python train.py --n_kv_head=4 --head_dim=64 --d_mlp=704 --vocab_size=2048 --rope_base=1260.0 --qk_norm=false --bias="none" --tie_embeddings=true --parallel_block=false --extras=["capped logits"] --init_std_down=0.00602 --lr_mult_qkv=0.5 --beta1=0.95 --batch_tokens=[16384, 32768]
Each number is 128 + 24 x the weight over its row's rms, rounded and kept within 0 to 255. Layers, rows and columns count from 0. Numbers have three digits each. The size before them is the row's rms in percent of the matrix's.

# layer 4 MLP down (transposed), 704x256, rms 0.272, rows 189-252, columns 32-63
097:107180138086112129176104108103125152117124137116134096099092108137128133132117120160120088110161
095:114143095109101134101169162128116138127181123097138176141117121106135122138109146130102102126165
105:151143157148107147132132127146156135142135151127094089078149146132150071127129112165110173146128
102:123113118109144110145073125120152110164140113106142110077139128129174125111148135149122165134147
100:133147167136186121087127122118123095156118157135069134169109133115118157117132120143110141119127
106:116157141091152151106107110100110158108116135131116121125132162075164087128112148164128128131082
098:104125147126128113154135149147115112151135102116160132180085131098126140138126067134147082160091
101:155131120093111102108105138153136088123115094116099124110114104154150118137166108130117108142134
101:077148109138108118145146134153103125117130150129138117149157118139181139109162116130102129175106
103:126176081174131123118091139172107148147138151097142148173069135150181080148139136134119137149137
105:161119093105089107133140075114141116154171103129109135110110127101145135162163167136141110117153
099:151155116120106113121114092103114170141155154133154132166135129124157165170085107152111142137112
099:121135080139123127098117145139157111114108074123137099148160130135172154130137121129141119122154
101:112157142102089154092117143116153137088084112099126107089105110098151110124133134129151134129140
100:142161126134127103146118176113108143146098101117107160151093176125092113137139151150146103151129
102:122145122128134111081117088147084125078141110102133133127136116182150140099126128151126125148124
098:151110124138118168108109111111151113118098125147121178115124198163138128114138159146123130139129
106:171113126161120149134116133107130120089130122173127069096111126114121133140176128104079127105121
105:158138184135134105148123118094120127069112131133125128134137146147148126128134103152141160136138
103:148147149139115141157123136067162119139128147107127108140079129160101129148112115143120147146080
100:102094130102165127139134135134147065159139119121119119184134132126134124112113114142120137147169
099:130138115102165120159149148106155094120140135108145128118128090147100126163137056123116118077112
102:119084097143122131117136170116172083117159116097155135122129142122163133123113170146147121110156
104:054097142099159135073159109119148187159122124109124105109167138113132122124159112120110077127096
102:115157093156152131174141067118148087147089129113103141128148128127122106111119138165119143099133
102:163157123141146111177114101109121129140109126149079156093138120094091138144100118137139126138133
101:131110132100118104083079149108144132108146105152138134146111092128150120147131086159124096141132
099:126151097142151115148166126168169141075114132099079153165116148127131120116109098106131112133127
103:130149150156123147135114127161160140162103108103147125152132134125130143110112135162105096112082
103:160141185166118134093124093121114152110100156138151147093125161143118122081153128167156138128138
101:130146137125089108124167153137132109148097075099162166168142106127106123145197106172097115075116
103:146121116135162134093147095138136139122139106155157131130118137141130094140102149108101156148182
101:145146065093158123118135133153098130112109126127151157109126158056148157109135112133148141077102
106:127173103091130098122102152171091152172142084119144149115166063128124127104121127151132095132122
098:162148087130121150132166162106137124141138121128102101109127114113172124147173123129126114139141
096:143120089135132115140136139134099166138172167100140089124110167160139136155132118111092132114146
103:134126141152138130136144183142161145116137140123137118094116125131150139109140192124174165153093
091:132108114109137060123141114133115099131157178097139107121102112147128120143121122176104152128125
099:102143100155117098131124119119129108132123132136109169142118163123098148119132113141136131127137
095:133125174153129144129110135112126119149139123161078100111126133155126085121130168075137152078111
103:112123085124132091151160128112128154195149064132175127116122089142147136161108129094127119085111
097:102138130166147125151133141127145088107097141164112128106152126093155126078109065150152138097172
092:121135139120122139149168123183134181126111080139139095153139149125121120161159063114116139125126
099:157139160110099124122119124102159116116154106145170113106157085149129120144142131143123161176128
098:130151114098132099137195122115105099140153121135111109121163123146143098136119131103133089129164
112:130175146110160122135112126139096160122149122121114179150154094116137140108098138152153134138107
104:156125164109068115135133108110118159153125176107104127151094123098105096148092133108113148116140
105:080112100124122136146124115125125134137119140125123119116138139141152113114125100132124116127137
100:155125145116132111117090112134110073075157186091154077136157134098116111101157114113088140141125
103:129126189165085153154107121121135114070087103110091166149175132155129139097100109112130095145122
099:076089133120098146134107132115134132148089091123101138094126156106098131190123111137128114111112
102:109141115134138162080055140128130116124154165145105164113129119129126145108130129137157125101090
101:084123113127114117102135163119200123134133165151117105132098150152161131146145113126138162122067
097:117140100166118128126148110118126173094136124145124155124097095094160090125138074106161119148142
096:111190140132133143101117165137133150110112082171153107130105149082146116170118127122127139129106
100:117185131114123178129083119137131139094101115139094106105097112108097140118157143116099150156160
096:141109143116130149134100142129106177160139157128095144150158130151143120144147166124154131166117
103:147075142144114141096133201097135153110142113131180115135098110091115137124133147071111146138106
099:163125136125137137101115151119115153163214142150111142140095123127123127099147158122147128138129
097:097114093112087124165161138161150126124097137142152118134146126156119147163120113083154140107105
094:116141120128130125132162141101131103123145114133159116141138115147184104105124156120135152132135
101:124149152141089095137137122118160117123141039174138129169099121166083134123137141156114131159107
104:075144116124127144122115159152155132137112095140143116144137131057109142106096081117177089104092
089:122037116110150167138126123110134096130151108166125118124170107129140113115106143160118103116166
# layer 4 MLP gate, 704x256, rms 0.296, rows 190-253, columns 32-63
087:124116097117107131088167122131120107125144128113145125152161125102122136143047146160094117136100
110:154141158155125115130149076151142151086175139116134131123103147093104095136168107158142156108088
092:131094095120153097111154150140168140128112157053166112137090147126181131109097141129122133117115
092:141138112136111156144132135115131143163147140124142155161109140141116134091110161117149143115105
097:136170122114120127171166127122127123092084146158126132128149112149125110146128131183111170182158
102:108134146142161149144133115142173116145147105124163161108120171158132119097089124173153117178143
095:115134147110146137090150072154113167094138102124107139106143144129112141125130151108115122116132
089:122098124179129095141140136120146141148120195103176110131142127137145118135151163147123152153121
117:077194150092110131134075093169087121090173149114143124131095099111163137107141108142131157133107
096:143123149112124129153098134118141082168103101141119143125119161103132102112142162152152149150120
101:128099127114122111131172115112126157151130083116119159132125143173116143080069111125124141086139
104:121125116116114108158156171131097132123153127143072093161159151144150111151121118157112129129114
086:116120124143124078167168134166096116135119101129094144153127132170129138119088116147114125130096
094:134108132152190113165120142133101129139117144085141133137150095128118143156166085143136164142103
096:141143132158053126149162148134111148132179145128105116122124123129106110109112118160149145129104
105:144127138112111113118158124139175141148121132153118150136109117148105147099114149135143127116141
105:151124191123152108099163077142102116107136108124103160147099147145107112116158120095109129104149
105:168123088106137099135126078120142162121102156177137164073151150131142113159095086131112110173156
112:120121160146161114122157114148116122125099108143123112109134086103103122118128076114097116090132
091:089157102136146121094158100087120149127113140101127101096167127119100090130167107140110136138134
094:098151100118149166175136128121120161119140147141152164122111120139124149104115155189159139130172
093:135124159137112108158120160100145091177089131100170143150182137106154136139097116110142122112123
105:098112138144147125109142071117115113101137096127153124134097182143099185153123119140168141129153
107:108150095124154119138131089082158107137098124094134109121173117169146115147150105152187130118137
101:075093082128138092125137149159148093106140105102132148116168126110114089115123154143104129120146
103:137170136143119126128171091165123155124137126105134109092141140147138141119150123166130140133134
105:096124102180112163169116144090150173111139101132102153108157140140131105131134129166139150113090
090:113125127138126128131167127168104137133130107128140117119099146143105146165090112121057165132174
103:088115138076126151154158118122097098103144102087099104130123160159139124116146135158100118125160
094:170142120156129170145124141102132144122142113112166147150119146105104164183120159104093097119153
103:132136121068146121145136079120151097111081127095124073112131113113133122058145116120119112143139
100:130098118127133121118128146169156164140136126120152167130109120149131157153116078172120096129160
101:155124126125099176123190165119131141135115171155113124140128144148111138124136130153128113136189
094:158141167171135149095118154106139172119146125167114113132153145084162142117161101115096135088104
106:121085143131119114080147141137141176146103100141154135133113133057095114140141119157132098139155
091:151114139158144090153070156111140085120084141100125121125172116174107145153097112104137128152089
086:118100128080121080067142118105085117138112134132124121128183103159117128150156152140091137153115
107:119101109108146174158189146096096128153134143154093080136097167116121090103118143116098149145119
095:068118142107120121143128107118194097125135136127130077132131103134145135128135128106119108103127
092:079188135132093099114087090097120159102128164148178071105143099148169091138081138130141135148111
097:129128080119135092126118126128070143120122077138149132121093176171146160145146124147130146158163
103:106127120108117110114095092095128135131149103149187137138093149113137120113135101177132115123132
103:138161132139136087086117082115126143147146164158148119071121133093131191127124168152146136106136
105:098117134120128131116125161139121124116126089117140097134135096132149107136122152099090148107126
094:135200106151143155135128143116145125148112132175117137123156153101139138162145134103106097157126
090:138127115163115113172147113097115139186123174112160099170135138151132121137094145163145126149161
107:169119117149107145093175143138097134160165167154086112147155141150170108128126146139124143111119
096:160131152123116105123120174182151130117108145115115117158115110104159092117105113137123125123157
106:138120128114112172103118124088108103084130135136152148117122082154138098149145112110110117154138
100:154117155163124112097112134146147109158117081141108094144107113133136190116128175129163138177148
101:096153166150173095139152152097132129119102149145134173153151152123144140133144122123165105135118
105:117135157134096141176127120126127121150156089098149088130140174100125120162134134114112149097108
112:118168152101149149100164146112102124122130132114178100139091133138154173121119128109175136120088
107:134129151119101104148123083184156119109166124139145099068122129163102131156140110133076099131130
103:130162186096150145125143149067140102171133131147090174157114101144153118098120123147121140061120
099:145097173122131126091119133122134143133114095107138085128164090159160131140118152153110127139112
098:113154122105134123096137146137151142113102128126151125139155114106165107113083136110116163086052
112:112147111106111136097100140142146113132126107135104157089130127094110107120161141131150113167125
098:101123161112123127116134166115166099137096114083115158096143129099166090099142134152144131153133
092:129143113110128089173099103139127108136105100145126142131137116147173138098116122140103124105130
097:113112137100108165135173110140125146098135149127127145175141148106096101112158150194108120150068
105:129153136123134165140176072148102098140141132131124119126111114122127147149089146097095133108137
112:113178089126131118125167127132145132158133134091109135153120133170096115111161160101082143111186
103:119160152117127126136103131125112112148139089087142082140121159088154145160110130167125128154091
# layer 4 MLP up, 704x256, rms 0.303, rows 190-253, columns 32-63
094:129130123191088139169134105081135186131115109132138139150121096141138137109158111085126116134122
098:147148114121151117178118143118144096099173133102093152082099133087146137124138101149121127107125
093:099111135143108107124142093112129109108116122136115134125144136119096153090123155105084099120130
087:138149134183144132139137178145120130131141117097134151110163111127126135121104098149126132142102
099:118085116071133153103103154144148144171111156113137107136122186139173154116156143143095145132128
103:185090099144159151125179095104137119142152110106093113084089125194155138140126145121129097100166
097:113094144140104124134149159087110137112107149100124102163086113140117153141142119136138118072178
093:165143130105158172124161130112093115115114091157091115130101105116124125116080084122177116110131
117:115180153120123099150114100135108136121135146110152134093137119115134116108143125098124150144147
091:143148144138074140116157136114164119138136131135093100137136091145096065104158116137146097117083
109:134096143123207156122105125105112134110102123145121110078166115086139179142124138156160087108145
099:089157111047134136149112117147137169165137113087131100131117143100124125149108119111167143123072
089:128126108132123124139093154142102125139111154165116111179099127137123125170106086136112143057125
100:141132102142142136147144131163115150158169137129105119130183056086110086174155137126092205129074
099:149132121104138129155136161119109137143156067107141166129086132097113111141106174103139128165114
099:120126119123151110114108136131139137087115110153105093106131149154100084112123100098147157163130
095:154147069157119099124139066146121142107084155134114153138141137094116073141109149112121158141155
106:123133103149136164121104117146096173106090118137134098146144157130065092097169159158127146117134
123:154132105130140151151113155113122127162161145075123143134126109142126135148131163130126156132179
096:129155135108119135127100171113146099136164128146094152113116135115163143102116155055120119121133
095:164151160090115113153123171155134077114132076080115091129137135177139140146137114106123130120164
095:164144107108122130132081121104102128161124147124130147108113111116092117141124146139147153094161
103:127138127179055145175106140113129156143115125163133181127135097098180110089104115096090132104144
099:119144102132145134123134106139108109107115131091095161103107122140183166112135142118103146167143
099:144133132141154139115133130154149143079091109106079116107108162115099105123136136115118107136132
097:130136183111097094137110095158091138102132146109130116114074153140115113146114161146087151136124
107:133149125132087127143196086126099132127132116127156130109111148182119128175119147137125171127142
093:105141131106104132115146133133118144091093138148144113098116111165145139154095129135098131149123
104:142114137193102109152116140089138129102112128127156120169099118141085135121118106104171112093120
095:127155128145174143144121114119137152129124175107139098176109132147135147120140164144101139136156
105:135127116201097115107092149121082098142142164096130154115121176134130134168142107135133143124091
097:140143170149136137145128180155104139125095127138162143126132110159151151156142134151136098111106
107:124157177163129135099110120147141112088129133157138112150119180116122110135127127117096143097092
099:158122163173116103132111157088125116148068120099144134091145089093136079116099152129115159063138
109:110118127138144157160130101129136062084166123132084104108142139159150143128114132105145142135117
093:113134142114100127085173133147115110126153114156151136150128146065133156137137128136112138120112
089:115087140142104168164131120134176145103113099143132143102149139100147139116100127150129113083108
105:126134155147107166133157130127145161107122126122112116130101152081131127118136150091157149129149
095:156145116093128131079125147142112114133154117115120150178139097103152123130122123154103103118123
095:115087110120097152125129139141122090146178121114104181088141115158123151096135129147107083092124
097:192095081122104111129151124152139140093141149140139135146140138102141153129153142137127125132127
100:162146122165155154135116101125139097117109115139139175120113221132122156104107119151139117112088
097:138119170131166122127169120108125130138143104139077155135112147113136094119140130144130112104133
097:114113138129138113106098165131163142113096130149109137142151134110112131129104208075123132120131
101:134161121131137174097122158111126096123096169131103100132131136119116144130137146099137123137153
092:093118115163146118141163126064156122133180121075138123164109139171118088128105110135114104155153
099:144100138104111133077145102130154162163164122096138109135122131101117101119190150164133121135107
099:130141139123126117115098140104147160114108114134128126123129118104152177109136087099156106112136
103:144128153131124146128125101114139087094131111129131090121128119114142129127117144092144125108122
098:109123158154142114137106157114096142089106176097119122127082131132138099142143076104113097107072
095:113124119109161115121188192110152143135094127154113113099117155121147147107114106085118168113137
101:115127147136136110164146139110109087102137152148188128142145125138103162090154154164129137157146
107:122110119146140157076183132135108100110161130102100097174184150092108138130079141127134180142107
105:136100066132080128113081096147145108095105137163099138079167094125112124171124108082124119166105
095:095117143141122108101139160147122127138119142164114081114115115114132124126078152177089141112091
098:168123153134139140131122129098143152166131124134159141165162117122119155142130110119119156150166
103:159113092129103147175123146119143110164158144136108173129113107107173145145125104110132108142137
093:154119095133140129148134140108139113130117131136127107145177113193168093129140122156141145118163
103:109111137103094135077105127157119163100115100114100138108076099113104132122139125126103136121097
094:139138148113118081078051121118126158138113121125131118104150125131146112122113137111101155155130
107:125107147107139132096115122106118071114093099114144134069111137108115116153135118094202128152154
101:134170118142149096109132135127122180149108123126130134114139144106111128179121105138122104159109
101:083090102114142097102153143104124121121144140135104117125134153122133109118151097095138172124139
094:087125153127063116082133143133097171104077101136157140160136157141117124128095111140132079132093